config = dict(
    n_head=4,
    head_dim=64,
    vocab_size=18037,
    activation='swiglu',
    norm='rmsnorm',
    rope_base=14300.0,
    qk_norm=False,
    attn_scale=0.125,
    bias='none',
    lr_mult_o=1.41,
    grad_clip=0.5,
    schedule='cos',
    batch_tokens=262144,
    steps=4944,
    dataset='wikipedia_en',
)
Each number is 500 + 50 x the weight over its row's rms, rounded and kept within 0 to 999. Layers, rows and columns count from 0. Numbers have three digits each. The size before them is the row's rms in percent of the matrix's.

# down: layer 5 MLP down (transposed), 896x384, rms 0.155, rows 542-627, columns 240-287
# gate: layer 5 MLP gate, 896x384, rms 0.151, rows 543-628, columns 240-287
# up: layer 5 MLP up, 896x384, rms 0.162, rows 543-627, columns 240-287
down542 090:493542473471473568451456441560483491492467507496527530506533451460532434560448554450493423506502531496462503485552500469494573512488472546575483
gate543 101:474501511470497487552572623460502567425487465517567500446466503404517553467506486624508519501573623508423547568460502505436458456645535577466460
up543 098:473491434441487501467550553513538467522429421544512474516464537459549548425530574594516551531534497570408609484388498507504515538533582399505512
down543 097:492508489527542464583478467540585497511478509571453507485478475511577530448517472534445447503477527520530509496423458470567547487553511551510480
gate544 092:506495478453459462505533608498443502609456668515400477517489503516463480530397413484470576604435440593443471489521471474484493474476541484529508
up544 089:469454506419522509442510534489533549535530531480461493488500489618516590572437487488481584486428449480517417454579490578416445483480458469547529
down544 095:535502562452429499496452490430538512497431506517582505472452538500529453511471514478469363560473557447463449501373520482550441493524440493551532
gate545 095:567473419529528475542474475514532482504459500529444445470510478492504486549511445350486496517540547466449433485536463556519500422497492521563575
up545 099:548547585514499560470465511486486544473541510498547525500512518587444491528518505614479452538505526539566520533480519460515494588484488484460499
down545 100:444504586463483408490439445505449426493586591494646533512509557484463475510467543611477522520475447451512485487448507544459424678411449495439425
gate546 110:495428469481448491498436515515582562466436430510538530600499539513522496485494555467526473622500527510464477505528455523406524548524516578480559
up546 108:533419431580543491518535439502542487462437444465485569544489575489520534564459504498531521546461478439511516455452432435513512548525524525436490
down546 106:548565559526613492494456494507466421453560508582448448511481512458580570511458505560526539425563583524489511506460509445516527411507487494598562
gate547 099:439497504478523482549520510462518495614531540503483407467459506484483420475524576452432507467595567424490515485484545573524485481485577576491526
up547 101:446539478530507522527606519524464463498471507398476472428523502527432502465486498621451518513408481492526542475517483413512460462548505523382481
down547 097:594464525398536502484459415500555478477498526488522502479507518477491550465580509446548485562587515503533521499552565482408477483538501517484553
gate548 109:527540466548528499416586486426438543558513469463555546466519531519560496484478517525487487495487547566506489482488496479544421524535565498522519
up548 103:423507603477441652439489497547495479526387501507550455505470468568494595603432561516534505465484529577519529476529545583531512421525430557462419
down548 086:442612538502514509435437479526469513529487487405503475464532486487479458473394526551448569502531479557428530553550433429465445561505486561436536
gate549 100:578522538489490599466419494530545546510533571506662535554472434570479480525506517507496463438456535491527457535561410530517497454424510475439461
up549 100:532466504520507461510536482494552455527491461554435485486533479462420570497483524476492488448525471483444559489476570481514573423531606435474473
down549 103:551517485567470338522522483556459468487462487455447536465539512485541587560455428521529521504540506549526535432407593475586433513531512526530519
gate550 084:503582537466454550518489569459569512382582539509500406424431463525537494518508489376535522529504581494543517546478435603544528578461557524559588
up550 092:479498488558510546568567520416442528467510518504539489493522581515429519421568522487497499504537417483461535528555556560575495563484415432517515
down550 096:584537486481583449451493549481490547532434593502443510532498525441469408567574498379469485519476534443556496397480540630513540474554567554466477
gate551 106:545536540472449468435445489464560460498483523503555551450434477478544543582503435398495566509465481588439439488518424462475502452558449428509573
up551 098:478504517623439477530401458545551477597481507445537429475521396440428504419487463484563548534529425503468434449451522476633516519426439494564521
down551 094:509435583476502497439513501469545448517453509478547462493506528544505514618423470467509539458438521546487462519492404479473528495515458487524595
gate552 102:512540405479521472459553513430518469523545504482420567519538573542478489460463480546568520491448505450478566534499548433528423592408445505495466
up552 110:462539557498464424480479481505551429505549441571502506540483509533514518511478386493409544531440472520501537566563487454544439550449406492528385
down552 111:544485460521536506427522439562560581504419487449465523524543480550450444461538499529601501558443480450455572460577495507610474499573573466446490
gate553 098:537444541476519493472532636474445522419469473631446543544555458466468424447460499540555474483469501508460583469509461472503469519435459480516563
up553 100:501481521502520555559556683537492614445485544548515449574555541611481568527533495444518432485553567463536486536562379427540503457512495542545470
down553 100:486527511571546502489516516528471518546445469501551487488423580502552502503442543410437417449562491424580525459541425505509497431604538555630460
gate554 089:527537485525470508549430455469524493443615443520567573499509479515493497485538485481465535541542519541486511436523555471430556440555573401571521
up554 092:549484395435524440393455494519527520566560501439486560492453522536445512514525510471429473537454470617501526536456491527466550496575578568501439
down554 100:450580471595496418529452582507561572497393519556500420432492537377584440444450471485523549518497477446499494424584482428577432515531487535489495
gate555 091:478453440538461556455535464554490531413511454533447413602438516460429472524559443447424501550540495578565565506506512509541535512445628464582454
up555 099:488475487568419480491520591506534539525498553515460435507425590434451554561554489514435426528524475494462489469456421538499546531604566507546567
down555 098:465542443525452510536564490468505423523457408494488514383608471529481447394467498462559459515491521580463502501547520520497522458508376436460493
gate556 105:412505547448499492504506445602447519596516499503548494494355446473492479513489555506559540583554490534554478563457464475519541523519552477519509
up556 100:506432525561483536582551468468494466541544421485524406424436513484481460521539470466560506420503573480433522429444558405414539409470443508457490
down556 099:570523533545483501446538519407486461476464504508494454497451519506544428584526531541542542515496583616540526481525550560418445457489491462533529
gate557 101:447503500492415592474568557470472506397423482528474533416570557473535549433543421530464488444550509511530466574600518505512478472497495445428471
up557 095:509458515497524478509555470491441401604494487461535465460605553523457590640543548494519591485469483533438546423422479641465533518511477483489549
down557 096:507545475575460529465556426587499566584492409475565491489512514449563623537342518485464622465448574567524458610475513520549527519564513473493468
gate558 093:489418502471514440469479461528492411624406539511554455510448506492542481537611508494485439497433531544448575469535455485514518549412461468524434
up558 094:527538568481456576492556467561433468464454464422490514475559490507537480516489529590489482519492453577495553487501497491517515484460526452481506
down558 099:473507456555494487466499592482400496597494511439413409508515416490476455521472465465534564550590513495493433474470456464517488504555607494444516
gate559 098:492394502517482493452512535434490549567423516508554492488610532450523528520548422594483500519469503531509463531464434514580495499450510515516489
up559 097:494487546574350488454466551453535499519478477460497443470487515414406473509587473510519503542436509479481457501554486568456519453495564535529582
down559 104:518550545456447501591515515493471512469475472504473419571449468492503509607554510415436483443481489522523576462477607452361508466514561530475483
gate560 096:555496469470594528589545514502431466476508508432498413623501550475443450487550481473423469505510494472455482521412520657479449540509565502453528
up560 100:473517500480574539393528503482518524542440466408496451609607502530460499450554489512489568563538527571508570619542536431538561530476433484514551
down560 103:475447483480477519513546540529548485479491441440493582545435509512514434494544435596539522520455524482490571441443549503510542467598538453514517
gate561 100:494492489498475600389502397436474520467453525486474490512564486465518403518528553508526499447411507533407506571476528381527586532444490546480513
up561 103:488467529469518416552488485547519499489497470520530458567567430558506493459509402485445599440458501570405490559395532572552505464481562521481532
down561 103:541461477538421514541534545455515562635598424456505482582477505498486466422421503543481554446501553495533499521512601479496453478532488463409555
gate562 103:455524515538523484504460484451493529422522578535686549574552515507444553434467416460533494444525546485522521450508523528391570502505527572585649
up562 100:534379562509482420425511449457511504420471460435472505526499503451489458550408562466481528512495480539484500485483486464485482500453450455451556
down562 102:422606488451391436446496458567482460567643442478395429488485472489554452520495506505418433527482524496464578447527519457556533457521492489459452
gate563 100:501519482595584489494487467512570417477472400568529513491570492459469476573513506577495510475400497541456507434420508446561446463625514425486528
up563 096:522483420446419468558489576572507448487504475404411508507551454528586563432546434512500465518537537509452519567487567448414462509484469391587412
down563 097:513452384425470460452473490519482397438505412484442563513520550377597460489535520545416542454486570489455500590542485492514495446521488453503452
gate564 102:532451515479498564420556513475464562431492556483433461621533441502552535503533483516497555497531627439390439537376533540522511490554438509455573
up564 112:532574478355395475579496424411500452476449511520469491554530503564423546577526504466527570540555500467611476609530459420500507406493510428582425
down564 103:487650543573479445484470465592499440517529567614597544525463529420400438507535565512476505533527478512530502443501460510460497514461454398543509
gate565 107:477463462550459519466446472501467499556484537425405554547587463498470508532607520474457451500501520535528483489365523422594460521511448582513514
up565 102:559487544517489440514437451505489524525450466450446563503532493396434366542488468538492456429548526525466517517424515465429479629570557528459589
down565 102:604519416488617588529518517460597521540469496518486430486520510487400428605492450420526514476453551534446479543620521487460509523452432557455433
gate566 114:447513559421489526402594519519492540448554399517534507481584529523471485576505472520439485472448474502403582530426487474507479520472435548494567
up566 118:583509350543404525473439438419554514573398575448464510565452493474518428432504442496600408496500562449444534521497561612564425437567536495502464
down566 108:582479520476448573482529433454499552520520531398529454565470446528519520398545373487448447518526533577508434559551518549494541459557574499546505
gate567 102:540484486423512478506460495487514482470493539416511543431422532517479586461552546525538472470521437546581423441567453502509538399441509510479474
up567 093:459542492511493394438464506500422535560444434586403478521543528514467464477498417465470525413544463478467470541576481528570543567531448500549503
down567 096:373576504429474480508528433454477527454551578506562513405620471498486437523400577484545426512566534498490509514384451488361487513484513480540590
gate568 116:567491441525550458530519571425426478515498458510489598492589478461556426526487514558501568478515472502525577607446547455492464526496563518531469
up568 109:523479505485446561511542480440515513507515463529559407447471574472441555498464532450445559474544446529417427459469498473520426520421517483445572
down568 106:442438367462464603540521566554474530442549502438397494515422492593555547512444493419560438429522479416592516479581597456537604478377523573522502
gate569 101:468462640486403520426454541421449558495511542448541550576460470417540517480465558549438520541527521484497584496433553383554469514437498482525550
up569 096:512496524517506452455518553512505549492451483487487488620462522545583584463511491457511482461387459438495572494489441554487487513512454487540449
down569 095:520421498592541482415534457571569570543537527524554425520497485493515459488555514498530439502522457448511492595447516555372518557567378522506578
gate570 097:442414550533523397457444474490517482493545498562446488469461639553463479378452498594449515427532527517410469517509491446521520468567523450427465
up570 103:448472468531491496416413484464549449514547506486562416494460480369502442463504500464476508464563427502497606512535516491495475549587452468514430
down570 106:476547576450516473514419428572472510491565524477524535478579484583540561523501509518467506467475541498428556399547475509508588505582471519388409
gate571 095:521528531559439390463521470492535529538501544567500483454595447540503473481490457422466519565516553497498515462432501528428491418409410519526530
up571 096:506498556519531452471497488538444481604489564549398564442517598490486437469462460525418600469545556488549519483397533376389525458524498484534514
down571 107:460469471504415469447462525427578424533519465519470510467547412486533532539514537472444494438543518467547471533475511434574488544451584533514538
gate572 092:614537551460499482487555388552470512489553495494462499522396507577535472639428529465494485513488478409421449505452536513473510470557483496508500
up572 093:522485519463486377540545531461524459392510507557574457521504364490486549471499489445454453505487487477509449499499510568494468456439546437514462
down572 102:492463525508506538432508458520445522496538543518461512591508548549408486655458445475496473465509484424564428528556545451523494583511497472560425
gate573 094:439488500474557519520501513478516493599487487464426415409490465559439516512489476549483549397453407471574415561559405571406557488493470547480512
up573 089:520483490558509445483455542547445482490471469556571435478513516507501433496410569387517569523569517479469472453499496488534491492446558533449468
down573 090:474523553560491539567535481473396467513446468493438494486439516558414506434486485526439480523459490474380516560482438454529487412561486423414481
gate574 101:457552556459465523466383467500490540463399522567482485457560548483622562523503537532471477546504510362498462531447537601508516528406520520481539
up574 099:429458408423488457475453498460533495483556414582506554518554507509582479548525613464459515467553553476480451621520496475577543527572542412438520
down574 093:430491535552524551420538505485470482421487534526502435524541483557451479407511544553491561481567482487596543529493538521349462490481451521541443
gate575 105:639530483377559456553499500459518414532499542491494505519432578507536505551439490466557575546545399467559533455425539494474365465594505527547452
up575 101:548440506517465557641485444554529393496496525535535476535497481531443485576494444549498401560443515495528523508450513492410477489543519579517584
down575 109:521463505555503514497474507522553543610521506470491473570476464495546515489549424446463545504456531502593429434525449514529459479540592405578560
gate576 105:482524500497466545515446481433486577477553487574408450535430474559509513589480414547492484391506485475460496509498475605451511501581614518561458
up576 096:484551523510506577556575542485536556367478501482452533509435511463495576574444477526469497531455538505480526596547416541458468540548522541477552
down576 099:473498408563524629545565394508556529448412480498530487470420542522471526512543471540575506486472592451480514573469481500452517531538520489498471
gate577 093:447531438536495574432485505475505490442522513478463488481493679493524524461455490455454495558547471464584429450496522507444481470519553568600418
up577 100:545564526467476469474406511572513510505453536495532421573368576552472486536475499519497428452569556470441533550502511540560450586483470513451495
down577 106:451518513482529399585565520499498458490444590426510551428546545486508445497566476532494542511470435430553391510573499426465553512467430540546489
gate578 096:513544499518550439384515491552521496484594522580458480441514466479560584499447517449580522515578540524471439483463494456544444524461602556483534
up578 101:452496491468577475548592466517530472451550503490489487387484501525483450375552511475621583500448563451519480468459489448442546412472544476411475
down578 102:575519414493490459561525441486501427534485467562478512546594493592477510535468525426538468503522533423615542566524493391479503503388526521454491
gate579 100:391522587484457585474400430561524505473503437460481521558436434431508495468545538484490479525563483508471521545475494537434511513526449492552535
up579 103:539516503603504524488598469468386550526422479515615492457401512457494423460485388453530651551474550518504474439482502542562375522432456527476510
down579 103:521437431573584577511578477536394469492495546457528506567507529462496498454542385419575596569413589504413515565553533512541515566373568370464463
gate580 111:476596544512511607550491502509441482568472554472491587568643487541554521463527530482517424497500495471452498400600617572423511562533456489538572
up580 115:514532555458462467546480519478618461486499484531486503436483564557503368472480564479443520561537524502498507500470447442558477416458470550488432
down580 106:527462467512483468514515507531511492529523457524468549570462497550558559493590531541410603495434450428486517495419545459518587498554408523466420
gate581 106:518552433516510453503487507462505544561519453566387552468437560439485480495567513617480537397493429473512422477523479514482405419426512446591435
up581 103:456491591524562600529470502475506515569497466477470536513419585453482477584482537434327486439504517442602517542504515418521554512459489580536519
down581 103:511471493528383497546488567545460435520498516471443512471478503477508417492470580551537497551479522503510524485505493454495471540475517499471462
gate582 090:517450600518503512453525481476491502374493426522492592480501533471414539403522533475453428504479593393452532483504419507439426494477491446464484
up582 099:324550523525567540519487516483425478469562515462460507390578417472489416534529550504469447587651493484412610424434427579548534491531487356506545
down582 110:412480533509532398519455505529516511429453572590475600466484514479463459478471560469503530528467487506449376504492595521518485569515475400511530
gate583 099:512494459458434491474554471540544505509462511483503460513459521540456494531483533491530490494477483442571491415544532451548595574387420528582501
up583 102:600492517545480560500515521549450571465495551470507531492576466512485477452372516549576513520590531482432505546485536534491465593463552469531468
down583 104:548567592547482532504495506516439594471435541480479632494488475512521544486532488535531431552683446557500472438578517391497568565495521490495552
gate584 097:493422512474602474528526544540464452566514489486512436499571576448461539494516518388550505556479500465476539542506468504354503466538531558481556
up584 103:515504437475530508506535513543504481473388439455528537427543523546467468424498484530524454572376496476468424514478382490510510516417523486546546
down584 101:438495468436470409503562523495446529539400567599578469550500465517573422576492535492566447468512476503472498491480513415533476513617558430544505
gate585 095:495538519466459401529454464439511370502524469633574524556359527554463548490503543537504436488517451533488573477454383578485488458533498538447491
up585 096:501536520485471500544448486507464367534495455530477494589491465598453410490397485545552478535407634587542451620540452442528493417556608537541489
down585 101:449501551456537527477489521561489377542524539504507486561503455499627428512473588515518481491589444448501477537562432494572569435662506466446439
gate586 096:506503526605479527523492447563524477450533399552607435543597494433495422460421409443530483482521621513518579538511489480539467397471458498487528
up586 092:492531614502525523567495465584489467474508466433478554507454466395645427449489470543540634525497575517457631504447454484385511510457477487512472
down586 094:491439405469495502543422464561431435501371427511560463446540504603587458452515542509501553492467521487515507475523514597491555565382454548580598
gate587 102:545541615472496511552525550519522571470446486430460519487435499487531558445490461472555562506553522572440412613556404459448478545510560448502540
up587 092:517452582510498461547504523549427559588505452508451425467489424507478454495479509473495536485443482473569402455456401465569485455455430447492439
down587 096:427523520442521524445487449493468545507482466489530479530443371560459419445456458452485518452514502476452425498502579498474453456540541521525329
gate588 093:498532454454602538512577522530471584539428454493575408481565539510574542481514581512469583590499449471547549465484593466601516467433526567511465
up588 099:505470561505549504434454429444475429571480447496466546492516460570467629354445471456486540505507513399494517421526494450547482467611431430541441
down588 096:442509564497489565555474501574461498500465512527530427563586492591458574464533428582544536523491448493567527477501534530423512567508452464501499
gate589 090:568576454513469544490528476477502466563382393456502542450548575483500509491469563604469465476494476433491572518447472467398497551480532515445514
up589 096:494578555402511530528430514506463483490490524464472516529560489516476500487552457521502494456489481466443542464440538591481352451476571524479518
down589 097:459543472518433580470540570435552464459484450524457472454477493479451490460699523536515492559611455525497558457490541573472448528459593486463499
gate590 112:522532517448509515505436564591537414469509457522530502494514449490518548506482464430548507472537452475473518543433538599461498528469554513526631
up590 105:425532548495436479536501469513494548511464568378402486448506579467483505567437429538558626461466534529597499507492479503527555487514539545505484
down590 103:546517511533411424475478469398429518561476564523445518431550501362469438465513439518568500499509435527587552513520526495483466430526510510579462
gate591 097:602375552427465495437499478504528556478466482538561531614470504538462551521521491578438466534552560545469516496502496474440478572486535524508476
up591 099:629499511599555543513525516551478505375476434473489539508434493560470537500441499554466470429576533555495496487577426461513497521514521443441470
down591 099:649504486533523484487570545458469514495464518598464541583403548510527496564516505446440529543470420526607504492534523509515419520467473464452465
gate592 099:425470561570453491493454572517575501493481530526455484607462438445445488544499490422480522408533466529555511551491410491575422460416525435498527
up592 102:496553404446496469483493452472434477460508489524504534489561536561487551532494477424531442522495504494531464470571533493583599477529550517522538
down592 107:510475459444518429456549471532486550492504464508461570574442518519507585554531460512419466498460591483457520546584541581547569429629507549435498
gate593 109:554541561584515570533490528553516513587462528583437475431535524507558479494628464551508464500470502440474468478470424479470490593497512471541542
up593 121:559421429522430482497447477475561570540476505459551482436519517618564507608486535555520472543445496481504448448521478509537535511532565476472465
down593 095:485467604557499512515517489473454486556503525549458555469510531464570412558579490552475425488533450475534570487455459441416483584543488427490471
gate594 107:452532518465403535447530558591524521482509471497488565592479572494523417502545511423430511559390544556543490515531524459523461566398426498436494
up594 103:451437538466476526437473424550445344507508427582502411544552437594478486491474450486460395499504428417518576529508456469477415495529481443461482
down594 097:547488510534490435484517492564485493447519502618503555474575502511508567507514507531390443591530502434603439592486458466472517491487492500399529
gate595 098:504464472485507547612464498486575444568465431468422519491497507513533461528515402463435458405501488515513522403503544612499454510427535547529455
up595 094:507547504437652524433498416534557491493460524476502513541460459486454538477481336588421524512546490537508476546523533420605475472499412471466541
down595 097:421434504564467480493550382500379494427518548517567601468497524508543521468522500588470520465587452476508564513488505516565447482468434516527456
gate596 102:516516462497465499393462582457456561586496529437503465474527479534601461578416443435468550459554401514540507561501480454533609499416515493540519
up596 102:452492491494417422522551472519491515379524449510441518514428607581390553500511465532486470522507417565448552438442570415475563427536529484528462
down596 096:545572549561463477547377478561457479521512415527462515531506534474480496486510545445551425453449408499447515481440490488563457478505479521551496
gate597 122:403578548471494491489505588469459503481508550499546473591430415510598485508468532456496582435495492536429540519560386508601562516513395589434596
up597 104:499505476460535471512469430503496479504424442489497504588545475457484424400535524542546494507484435467522472472509567436541488497529418459500496
down597 098:494612414508572473514494452513555521559475455442522633472518451438409447597550461461463511471532445528569520517465451499558500494440487508524511
gate598 119:468416533435462476393420530545500518519559494521455553487542579461443478468562496615549445455452526461385488549547507493458519571539442482579562
up598 103:517478473503487487571592491473570529510400420474535485537563506464642517512494550505517442479516546457511465469470468506563569508442479492375482
down598 102:485434577494487517396466536487490528441612548542521510478519537498418444503571478575465431468462504491402391524601514524474481527482521540638542
gate599 108:456595539521538505521452516446508514502524493517495574500482490555501519505483568488578458420486467502468499480497525483517500541405529484531439
up599 096:532484387551643453546572490470489572447401553586452465496541496527542472504558526412501495470442448448364541420461449480652444538417473543510399
down599 099:516459425503571460394501478545399542488413568481511476587521525466540585557587476493442622567495484520462484446529455481524482487493556466429371
gate600 063:446342596549482476471457432564579509446546470476511390382480377545499427565549508476538487518516583508455583491527482551580460471538488468447439
up600 074:504505454542500506418516477460439513462518494640470561438550543463551499437486481544344604498525486384527523434505441444522502479513623629502579
down600 086:451414584468492475455485470556598512478619475417537429485528410560444574535543526493507465545474564576469525521482528565530517505492422346469478
gate601 097:440503429416469448515583512468495566416434468467442445514417514491492471452488526425539422543543471482446457545487463469496466575522511487500477
up601 095:415462404542472412514558474404520465515513483498451544513408538623449493520443536431477398514503506458547485530480485455448550501580541487529488
down601 095:462583504550463468545534640542509522441516570607445395396460406542529603456430489506533477497512511442551507543471453399539506541469469539581455
gate602 100:574541430495573557548508504477483556497535508520539520523484469433491537451475500517545416526489481495474490406402566514472404523495488596486417
up602 093:497566450537487555441558494440460448487541434535479406588426504553396561506464524424544488536473505537474476514504382443514406534447453499401467
down602 099:554480420554480544513452467517536578503426434430532574451495484409472558491465475501477472486482540568522441541416452480482445503492581432467510
gate603 077:611525528448529455380511563492570526509470540521480538489526469500475482486408486540537500544535469434510477484464534476437545475582493428549475
up603 091:495494519417554497479489468429475521411565498518437533480583423463573363485493432445472579543433508454514415456469491558558542549488404430511509
down603 075:494507493488549489572541510503496511455432490366477488550491524499383499493491523518512469515504521498464573544516511530485477447473482456560456
gate604 095:529483483462557579482525494523498540452512501501488490503484520538497486440555520442470537511369519440486464474462585608454512441445557528540483
up604 096:459478386455543529519489543583501542486559386522449518466495496487484575463554556616467593492474503555527535488508460475500495592499439509531474
down604 095:537512542521559634489523483474575521482505411543513421527524576598510545514489458398545607397446422498474431503555531575500559491501554553540546
gate605 100:528378530533465448477605534423481504537416483575470584458483576404520495484538549562472600547530612415477550516492494510593620525468460527562551
up605 104:531558438482571447535544507527516487544544532550408532367513464439574564508491461421541463483417485500577530555416493437568501542485496534524589
down605 103:593515493536543599551509412483529486481549477487541488456539466442433476487440473495474474536462354489586607475481497582516422522445481438459480
gate606 096:509466483500427448427426537526505469472562548527557473483511470445496525520481501562509490469529478424421444523420542594611553431415507640389525
up606 098:577541521538466563419494545532499417466517465542581486584493509458426531497459563547493539531418533495493550533456457518490498563433550515548577
down606 101:563455540478557458481440433449503356533547488577609514593572439534422466528483488355466502455461543443515466547479557473518498520468513506482591
gate607 094:451509530511466570502453392461521515400542542557440485589480462465517475474458472485485485557481502462547453402513541461454490457541510548405580
up607 093:523481432600510479436448502458426526518585482586590564504486539629469520513552549603450449485544450432616422475528591558546537357443523513530515
down607 097:450603469573476466434475526502572420507457474432447504558489492427476554435395436536485438479401562559473460492425568459462483482535556535490557
gate608 099:458509494525573443514421550510619465479466532452503432350518459362406489481525547555465449492568474474458498574505505503481487634514429411517536
up608 097:473534508422531452453551489562487512489493477508394510535557585462571452461489527498577485510486463512523407468471544382456501446440511533444543
down608 101:453560535332477512448433484502460529477467427446495556448442487481517542475509503608517524555421566432501426433409428486490515509522442460407403
gate609 113:511503577500502481541519545544506415490458466421414526495488530554560502495391466486454479490524572476511522501463500488610472439573563537503601
up609 114:489481511471463613481465549521471545591412506490484501552573467522511592545506461491503454491534484523470520523498469555547493573438517493480478
down609 109:474449404440556535464441444521525440484586500467484591490437505511534563501486557492506470442528566551432546505448357582545512544479541542530498
gate610 096:557582552459480547490494579496545509538488444483446525559486550516437506506547512597440491448456527594470532470546471539519438505506513474529437
up610 093:496565586576572518548464553463492477489533443556383529505478549461496473486590529550515569415468564478489528508556504508533519575515458505524407
down610 094:439520585503539525578587511432551548562514549504392589498444539487564451436575536480490488530448471499563519517471512437496558522609443496588501
gate611 114:509516512502478552445406492495514515508571564433495491528471422421462533520539493559547536507478520532528424529477490462477513573498486489496516
up611 117:510462472496474538498375429412501549450553541481603467380430507430489506492479495567574574458564549546500558513503483456553463548491467466520481
down611 109:526549487527523498411507474441469514545528469490469505527471399427409416548549480456425505474537441507521406432469588517505509480454515420428508
gate612 091:480478519534512498499518493561484462438531526521602431458477482523463426492488491600523566519461543566572616510442526544520563525499485478517523
up612 091:440531544500528492535457484412453486427580497569497489536431491463545464502427606459427388438559524486481504397534486522488493425480518540508460
down612 089:495477490496471374492499529437551469567604479506487520436477521509404569499512429561409568518477544528546550578507446453409486497532523388512452
gate613 095:444399417467499497482431550504493507530527418575516442482512553525538412584430456480470482464481471506556495507579492468490454571423539525475552
up613 097:514498470456473514599517530440499450523493605357514525506417481540511438509502472577505594533518517523566481517514459440493422559534502411536532
down613 095:524546450512514505456464480607528507532553411543487577531535537476438473536544537525416435472398455549513471496466486516553564481458479593472430
gate614 094:526597434415442418562451467354559471521523426541414433522558498497514553540472498493484447480383536552511489574331453522479535552528498540378440
up614 098:520459431527586565433591537502507497540495431452549444590356507443484481439477528448588545553480597528476494474611564470618484517453563480502503
down614 109:497491449465558529516544482472473496581469499484508486471408470499573520482468577527450514467528493501411516515508517514550550581519508426529479
gate615 097:525403572469534514552482510508531494577330460449570574486460453497606411566560422422525495486471460460336458494487521495578576542475512599479404
up615 094:514546479480518488447594482507515430492551549507505502490470503453482472472457502417500566406513508539584498531546546523505522515622565429542466
down615 096:443554513521526519579534411444487480407446489529614614478464483492475520506443483445540491497428565536547453552576450608500452468516588612509525
gate616 103:539481483538478522544434494538493559534570532498497568491528478526521536511490457514500532562435507423543510529560577566466461483411513557479443
up616 106:566465457427474460563572472566503527463523500472481488436495424559508458553549601481517595567543538438538576494486603465510452580449474498463565
down616 102:531556430481438469529528485495465478447509544566521448490501563509537444452470447470441492564485487426541488512457453413369489480430530453451372
gate617 101:502534504490522497546531495471534570494570557446478437405524400591460517446493573503545566454536522562449437516479441494463450536531467576516555
up617 096:505512476546476434413364519509552544567502430569456424496453472518590585471478606463554573499460454542555548482417467504466620527462538564590553
down617 098:530514479549539440474470430623442460478437504568498598482556522624434461489536535475516431466425540459478385483563520583504564512425471529487545
gate618 086:544597468434582578510572483400435500463441562540428519479557573548529518478540483458523519490515477581550557473517474499474446464485475408493500
up618 091:482469507592610457451462445578488477558542541381466461512491451519469477488441472525572453492437594495510547453467587476482472519548550507535498
down618 086:510581514486520473493550438497499512584530540483479545470530616453576433472529533483532517444486441480483469465498451467506519482480521572527470
gate619 106:473522531487480388536397559465527573524490569466468458540511423428460602482483536623442545529513444485431420478524598478522456479489497510447463
up619 107:548503452588517531574498476460505338507489552538637497486451534574420422472400526421474519535518438490515511529443472590472401495518463582488444
down619 106:519485522536463550482555572559460452532467500545589474426511558592482425463442523482526493536467479410533528488434497463475555430483510530519504
gate620 083:478498428469532468435427546464543411572458509595502513538539473501549473565461532529492532572513473450541396547467413417593580506533480523479504
up620 086:510622540382533500536564498529517550515536494442539462513494494408386600514574464444530388538522496430383538555488443522432520580495600482498508
down620 092:502422512469478504455491505479518454509420536522482516493380543488542522518461575593550423515516567517615493515417546437498471511516435476501498
gate621 103:490493562412523519469531567550414507458575599524425439512511488482481458516497597547564533527444509468440534378434567487415516469574583489489468
up621 109:437529545439397365468510476603517549557521544514541441575491478514443429521489525510478541515566509496560528547503478449494502547502551497427480
down621 099:498487547500471557524469520486503587545486432496437571485455484531488450523539595395366369473483584463446449414485503538545496463483545517540599
gate622 098:472495452505500571450537485451448502548630574466551489450468479518477506494459475486534556486476484484474548500550593454556555504568451501450495
up622 098:530410468517466518520579581450575519445510567433491595459583494455528439623520542438487481393483487536551485474553438567447454512478450480624549
down622 098:456469544608575449533465421604451538484464511557459550543421456543453495495418535492527475573462499561452521530523462501547515520502462608457591
gate623 097:512595573548602388570438548520456560534554442501489519490449348455481501427532507387556503538398494445500542507583456576553597615504536538487528
up623 096:571542502560565494539533463494454460509485536491536488517555602483485512529488564457470480526475479456511526434581488495509592475458454565567561
down623 091:509530535578453444520496489519477509505489455545455421504537520473508507459468504531520586557597572490566507403476543533592476528510493516475524
gate624 098:524527487508450487559396431560574475434493582488507531550503498471452424517399502506595593493453488536475579503399466494519491536447508484514534
up624 100:503486529525491458438502485465492453502492576589515541528502515553513516565468436472482443483556556496523451513521456526402471552444506563518502
down624 107:418454584590490522573498461453540398560417504493537512452551460379434513502521506595446410504469514484546456481545478468434492527530506508502375
gate625 102:481477490488545584425496473439424479559610543401561586465504541471542486446534546527477456542491551545540472523451564583506531504493500395482495
up625 107:434616400483547509587486440389542440508436552554476367472468412493394503585409448541455458596557429529498476566566438472551539500523510551530452
down625 101:496498481488485465423542469435455438459518445523548561493519523435430517524553480506465541528555570567550534482527416492536506491626596444508466
gate626 120:570545457473493541482597499528497508489485502491538504535510559547560538528489488489416533529413506417564520455526572581414413605459496504514469
up626 107:496524490455462536455475423463550478525500479455474462487501445559462463526538535512458517418465501485450430395458526515444547520527487544415548
down626 101:528487519508507570481558432554494477478468462440547574533582467542482498476475489483497540535427555463463503524561458557474448568576537548363549
gate627 066:496568370448482470523456483582541491480442546445451523517512505507498496558558545422479428496427475467407522512479516509474469460599422509533458
up627 072:483463460463457498495540501581532547460476590454530530470541470480489561581415481566429454499472587473538482405522532463473502379535466372529506
down627 085:505553487531529494518481541452436486470483490516509582524488520470545407459483483527577535500538434482477440507496499470484478599462586556537523
gate628 104:437505314559516476443521557467402475410513479482487523480544421495558549461473523628592590547568486533545485461506505489470515547585550463510552